Each number is 128 + 32 x the weight over its row's rms, rounded and kept within 0 to 255. Layers, rows and columns count from 0. Numbers have three digits each. The size before them is the row's rms in percent of the matrix's.

# o: layer 15 attention output (transposed), 64x64, rms 0.187, rows 22-36, columns 0-63
# v: layer 15 attention value, 64x64, rms 0.211, rows 23-36, columns 0-63
# q: layer 15 attention query, 64x64, rms 0.195, rows 32-63, columns 0-63
# k: layer 15 attention key, 64x64, rms 0.184, rows 32-63, columns 0-63
o22 089:050115108175153154136123123138185176097079171154158101194164138130084155093154099121105134128116140104130182149103088116118158151135116124072126139079091193108147163084113112156079088137167125
v23 068:153086123122162164122113124125152121123082115158167055128166145164099060082127099164093106089127134114138140213144128156120145112145135154182119143109102143192117131114134044151149124152148201
o23 124:196113103117076109108122118106146179146112121144162099115121181078189111183143137109154074094171136103121102076193144103106104098139132218159143072121114102140109106109094120121165147097131129
v24 100:151110125142110219130122132159109114104081125136096154098137109106180195186125067169124138143150038134143148095113125162140142099066087147130110140157094078103069113153133152153112107125143103
o24 097:127155119155199152123116096105158095139186177128122096127166125106129099106170091116114097083107175113158167161119065171089156160170144159144155124135164118094147185137174087165130160110162062
v25 081:134087083104180156144103137071059132076061068155122064120157175155122089115128155123121110102125144140154127120131125092141126137160076129167156190096105148116142147151105172142112078100159182
o25 101:226179073130180130141144145146144082118181118134137119119141079136095184135117155108147092124118127106186154099154104152094143072175152121108168174141120100151171108089113077080127138161131150
v26 090:139156158130139152103110128185102178145153117091130137130152144096217116137152095114082073119132134061199123112182139165147122147129161147119133140116071090122111155149108068142194135159179160
o26 104:197107107055083131126112057211135117116133104156117121105085076127147136122112147092130085151097163152150094132150176120101152156170139180167147136116085167128127074114108108065139156131127106
v27 101:118163140116122110147132133125122172087232164105121099155095120134132135112135100133181102165102124177125085126090112081209139166146144137126140139149191079114089107116174131091081090160180123
o27 073:131080166151120131059137165185081082164125117138148144120133132113135106132037206127069124143092168114113136132174103133138125128127136141110117166070096134103177144120165176196116148141113161
v28 116:144115066142110127117102125095139080114033109126207106057106136106104152126106137103155144179175112093146151134113130129106114092177100139174147129173176120144114082082110175120069141118129136
o28 109:099097094156096110123165131114137130174079141164153102166071125117062138157179063154159114083102091132070114123103170139142157089146124103101175107110190111149141146093124185142144125078137077
v29 092:145100081151117122144101115157124073161151135197046095137163141139131070155154061144118074158120085060102133109099133137130168068128123117107136091130155135111112136118138159157065161175145141
o29 108:147154150194168138115130111153125100103165180114130098140088081158215132069100155111140091189167191146136107131152077106124093178104169169185122135098145122159125101108128166125123112119129098
v30 104:099067103150118095106155128169148049130094072183129110119177136182110139138128140151146116124138112178121131105105141087132146131183175111100184145087161158103117087123053175110099154089131098
o30 098:099167112099095148119186198120094111102121162132162095117144147154058163066134143088111129109170161097076135119173117156130130168179111162145176171153147111163108148066155086115125083117158133
v31 092:175122074130174119103142131129101194144096124198175043067108133107136097110160113125164131124212139133107148088145136131097145106164164150152111106140166172192104135109116103152128131087141143
o31 100:149116160174096101133115102132122112157173126171100086128161157093155108165167118162160098143114153142135125132138108074155176142129130186185200176073118120203088064109124106099148159096104115
q32 075:131125163136133118121089157117124146126151107098129184127100135123115100219155072133103099091077064171085137166135105110095119091127097171148192204070093158144150117117148113173114123145096141
k32 102:148159095145146203167224102081112082128167142102115115120088133132132137113096152110166149166114180109141122089129162146152162180071182107113079128167092104109111106145133148104151090132181127
q33 110:086144116196171157170130089092073052114087118117121094127127097150169060095112191109110100121125159109171113097158189086161138158121121127146115075184108114118114133159115151095127153106155137
k33 106:084127111153193120162158010126093116137134134147124155166100075122125125131163119085165084152127103127141073088108195094134137119062134117161121101098092079124114139138119130145103147093173108
q34 094:172131141109119109144117170161181159089113127165138079144094171133103165147156049136157172125110103157073153130121106167109122159166145118070131133120197228165121124106152089100112126142124153
k34 128:171117128087075138079098229136176122108123133112157093095151180139152131135112123201076157102132145132114176159153081163152119143176116169090124163148174165119121136124127143114164108176095136
q35 076:136162108237106179145115043140086112143106094169123111130096099203164143114151146121144114154121108152120123124172226122130119119145089065148121136134150149117085142140116135117107136142132151
k35 094:118118104208128113125166000130130114165142125159114156173099113125114111141128130128128120131123121146146117141066180130143151114096136127151112095063130103134125116103115154163123140100148102
q36 117:165082124080131057116098124124140187180117122191094153107178120126143123139160145185114118089129142149170167147124098149138106071138152095156174176132112077103131110074124130151181132120075080
k36 098:143149134139083171099133140134153169066079146103163116126120135109104183127088098171043152108113155116111160145117113118100151133153098182144075170173136109151097105084180160111077135200124133
q37 080:154119143169167131134110140141132068073116116087193092153054137113151134159160098120145163086117132117089122124103139078131192206115143145069116100148154191127140169129118147073132134120176141
k37 070:117137146143138186132123104106100125142073047090129089059126155105116117137096152140087161108105167069129140148126140159105168114175072102147075176171082118061153138158148126145129131120101180
q38 077:144137155060076074084142201123169170137142112138141116117162154056065136124118106160144114132134106154141152176122035168122118113146132153125145127103168137152134111116172118198116145175133134
k38 058:172149151112093115113096227107166112064113161099132120111137134186177097076071113156149163127150146123156170170190103170154133173126091152099120122160176138132118138161123136121099087149104138
q39 111:181163189166142168166177085142153141109118137107129126138071104139124139194053151124155140116168103120131098090142193151122183126105115121122088133179141114109095142178106137059113157094123092
k39 104:148110157042091144094108248111168141104119128128134116107136154126079122114110138168114144116129106130097145138127000117118134148152131159082137160133157151129116116135109114113120097137122169
q40 100:143120143163118114171104139166118134072144104149122089137125128096165151117026114145154181125115123079091097069190122159122088120190114082115123087154177154127154154075150137112128180160148127
k40 099:162178143091109127109162087139149159114120112107162132165114151161128137141067112182155176103138188167160094115157148093164179118113135145127191086102142162109091128096133084099188089066107083
q41 104:160073147128121135111046125182175125178126113079120129168051157104146126119144165130131156130113104153146117127132117205133121132067112104116096125149058099166144116119086130112135169194172127
k41 099:152136110186146081059156163147134148087130114121126120110124154135108117127139103160184116084089089106138168082093184137058172112191132118146168101107091108170168080101126149114093114067102127
q42 103:144167195126110151103132129079105095125083168147168126136129135145126116159141133125157164102145164092137135185154140118150165165151078113102188107147109101120231136127162154150104111209120070
k42 104:143179116103105122092088126105115127184104123118162123153171111076126075053127114075165134132121131145194123100096161176126177122146137112131120126159110102111132194193124104123207181130152138
q43 091:109084125151060171148167150042188096104120110116146091097134159128164121132176153110141072127131111149108118085131126105141109145182139131091108136156130191173091193147092122065136136159154122
k43 091:168152127204076185128144065137167148130170097184101107119074067143147113138135143128148119130131111118076090099148206104137162180127129135170102162123128139113101085173131165096127113100150095
q44 099:170151161136073178123177126141145173117097118132143093138131140117126169146069100173137147107138069143193135080128113094115139096169085079105105100123144161145133218117113143094120096194089129
k44 099:156180149176079113134151115118160099187140076214123139164141139099153160087082117165110100101129139154133088136131119125123215147117132127116132094081149120092090144154101111127119054081169128
q45 088:164109109096124184113148107182180139164118103139141122180082119182081147184169090114106171084113098144122127129081131163119139104136139097149065080048167159162110136085150116148105148160113113
k45 087:151077129099170131080141183181099117130082101160165117116140152099113161129144132141105122100133083124127149191059049152086154148114101168137074102101092113159112121084084184148149119141123169
q46 094:116094140163153110141068138140061086072123108127115126128126124110157081045159069078176132169101100128131123112133116100154130136081058114137119129136078118074185081141124146158098129122111175
k46 093:127096135128162102128122134089159096156104119045125149159140114115130105176119142167134119154117128106180123045098189140163121114147122164175112086143111168186179172114199103138158110124130067
q47 107:122114128124157059090121126167074117161089151174111079136118107156123108112098131124138099138152077137170139151164135136151167050112103128169159165104145081130214163107180148158180166162128133
k47 107:144123083112159087157104197124104119158090134069145170145136144149159129103151084123157095065149151166144083134140137151144134070121110084118110110167122125225095189163131122114159077166138119
q48 092:112109097133159091162099123129077120151120152098146145092112138181136098052135156069136136162149187117144102114165129159132166132147142129117198193142117103120198140175162073155158161117109184
k48 088:153107105083139119130131123076079152143133128128106143141121136158149049170131088120167104124163111101119106101119151101160100039164177132100133148174102135132199143140140109106193124207142085
q49 093:145141080140167110147091136096084092085153106112131149160134140116135143119156084154176123189102151126140112115099139095168145096164191130139157142120129163086134065188125155096073022118129132
k49 090:146065184128096131139130115134137085119157153123130187159070115022108103140095186138100165202115187146105128171142119152184090141166117107123154153123110134141146172108159116115115118153124119
q50 101:176115018103140101151142129138157156178110095070178105120132128163171121161170084095107122119135159056131160095114156127177092112185141151119115099172127168153140133119153135117106129083099133
k50 098:139102167124160187112141109144102157145133083166107117075084104093089051136173133151093153092152212100042130091128114153153103107143174137116101107130163134104095138114134149075154121146115159
q51 094:080124145122149115198125129145088113180151132121066114135149088145136104098184128198091123104140154128146078096094123118144103040097086131160119085110117097134142125057144095132168085110100163
k51 095:119149102141163096147060119169093140126124079122082132183102170114127147128088086154090157144151155155130092091126127144138137075132120054198143131119182175165130151079126187158084111097145100
q52 093:094143123132179130139180133116122114122154116072083110095118153097108106090068134129037149138073084182161120093163111123159131084077074137139119167130089059176108107119137126164097142129120144
k52 090:078126135122149077134080141088140109111130166176065088121136161136122174102161103175150148113136135089122054088189183077093104119080099181126157111155131146120146112134105139157111065155137093
q53 087:059133172143152150080066120137091129108107127109120142164106124128130103075135178091099164179108139143154130112152108099106175134183118109093154119117134173098161126132107092160140117232061123
k53 083:145177081086137054115137094153085076166132077170151161190128129083179177145104093124191141119128100073155128130133131128113153138160139135133119120126138152133198157126146065133152149131143072
q54 094:063136137127140101144085122092068127106166152120156156123159108141117102124156152048134138128145194096104089151137123165132070157134080165127134148131085082101157077173138103216152159140139137
k54 094:106096117052160112167122111092099151149133139091129159136169115158104089151157116091174164142129103109201140074096128119115108115148174177141128116191125133146177111110170148134175218145123090
q55 092:111115145118135135168116128178051147139178136154079147134153049165127092104127100157157109096146178082154135097128121175097033095151149145172122116107097123124154108144108091178165103113097146
k55 092:130120104120131073204131082125082141125143079102154173135113166144122130156101116162112133128174143170140133089116060151158134079184176141181149104167145155178151119059111096169106156095156143
q56 098:171177135121073126110116124166095160145137120127174148052155117138103118104137035100132119121099096125098135154076140149159094158124072165121150107132128108074162032106136138144142112116073140
k56 094:068121141152189150120150121102178085096078098124148146071189174131110107139089132069072160135147165176171158091087120182151151106158144162119097093120144127137118140141165094160149150177120111
q57 105:114159161143130119101122133153085099142133075105106159059081098105104143110100161118048138146092160184072148147164111153150183139102084137139134136094134076162111107120144116188130185071143159
k57 100:093128106086174114134091186103131107103086166110163086072147157202133144101132089154164182115145123093125125178124154109098112089080102166122114152107118089119188106123145110195134164168086129
q58 089:156059093135143109161157131130172074080132148131105129192150194108112128138101176173157105078084125142121116156151146109091140117085088092126116112158144195126106068126151117076123187130155097
k58 088:166126127140120134020124128099170152089176154115116132138086076141132154151099160135111140133046101106125106126205148131123096139083119087156177118131123144128060190139094161107130151131114106
q59 088:128151129148135121110109129112083155142100118120138144153163121175125188115086135138093100142074130134171192114117130061132142084152126094127136122096157115024145098139179173161069088166118184
k59 088:148152109109148071128125151121118089209125145136144200110174138087161114106107083120099162173090180111141106178133109165183099154109146146103119083109086084129116198126149110133094083169148136
q60 107:162138186142079129123145136118153123133178072160152145045125143170114107120094149127186123104126094201091130148133129181119128104181106114096119132109153179102119119223109114133110114140092176
k60 102:149103141165117126118133084063188109084145110147168158124109157157115111157088098143114162106139083154124136177103125118158172152128150154111083142129091112111144106225108099187118125096188060
q61 095:071130129124073167135135123102144111140083140089150125182105179128161126095204129145107129158147158202142122189127124162130116137133093166116148141111113105144078090154162129127157025177144128
k61 100:111147115178122095123090124136134089108187117164105108171073122138138094145136128094128119158133116106155095090100134128120166155167123102123167103121137047114156114128127217121105221208143123
q62 085:098162097118104154130133123119101148197113129107127135160152098101134127158132151152090087114087156197073132130159131186110132101177162186141186124113155097149157117119149132118247125139109096
k62 087:088179103140119113152155146155116117055121085145149115084096115117123154122109082077126178076176197134131072145139115111138133089155116070124137160139159075129098089093118107121095192188127118
q63 103:142075060161119104103050127118103088125189073147151146137077099113110170150148143131155108128109133186084061134100115100135140105126116113136123119081136119094171150129112175090149120042144127
k63 101:142061145153133150130163209137116130168110133079178143137080103118079116135118174127080189174109123129135130188127137092112141094117097100149108157098100072183108125101201128134126099106105086
v32 105:120102131132153124082109113139106191126134104104141202150130133172136102153092099137092102154197101129124146136122124115067058039153212116118162125156133142111078105111114106123167117110126080
o32 108:115091152114114153106111018128123099093149127163196160128076096128092154121147112060096144140074106135122141180111122130165115097127111103126141174131163056114164135101125165170095127096144158
v33 105:140102173140181172113112127128117119127196075148148142165140130049114084161164120141107129054191154150114163080057126185079108098119144147148130066125131152164122120142118162109123105122135123
o33 084:158117172145164134132138131145080100111076160090152120111129127119227126130193129077150076100113076105106122092161194113127146137136111146133151143129110136150157124145183119167137108116202059
v34 103:157134094138073130164138125118151117151149116104145104101108106114154141127097202150110161085034101115095118113143149074155117166118166113137099172132088155167142183099092069050112117116092152
o34 109:108134121138109100106170144109128117164119133123075119088163181115120099113169084204102129095086121153114085114148063139095159027145155130153107112149076122151122138111105131057160085158116155
v35 105:128089114127085141075154122079161125137139107094125132104096128168106104153088214147126159120121140064085078151154140124132111142155156110100126208156171170180109123072075155105186142127126134
o35 088:116162155150088170131105199121153099134143158170094164137105101093088094120149137100116094149165169147114194157072091157076162135171139079183128142108127146104158088115130109095089134137062169
v36 094:119156057130053121152142132150159103128174146097142066116093102113158144096098154142132134127028126113098137141153148085225124166157132129134120115091077127149121173129128118081093115142123155
o36 107:078126106138103134090189176163119130168099125093034134102188130184084124085090123194074132132142165171158107115127122131148148059114136114174149101138111162123098153112109141104146127137127166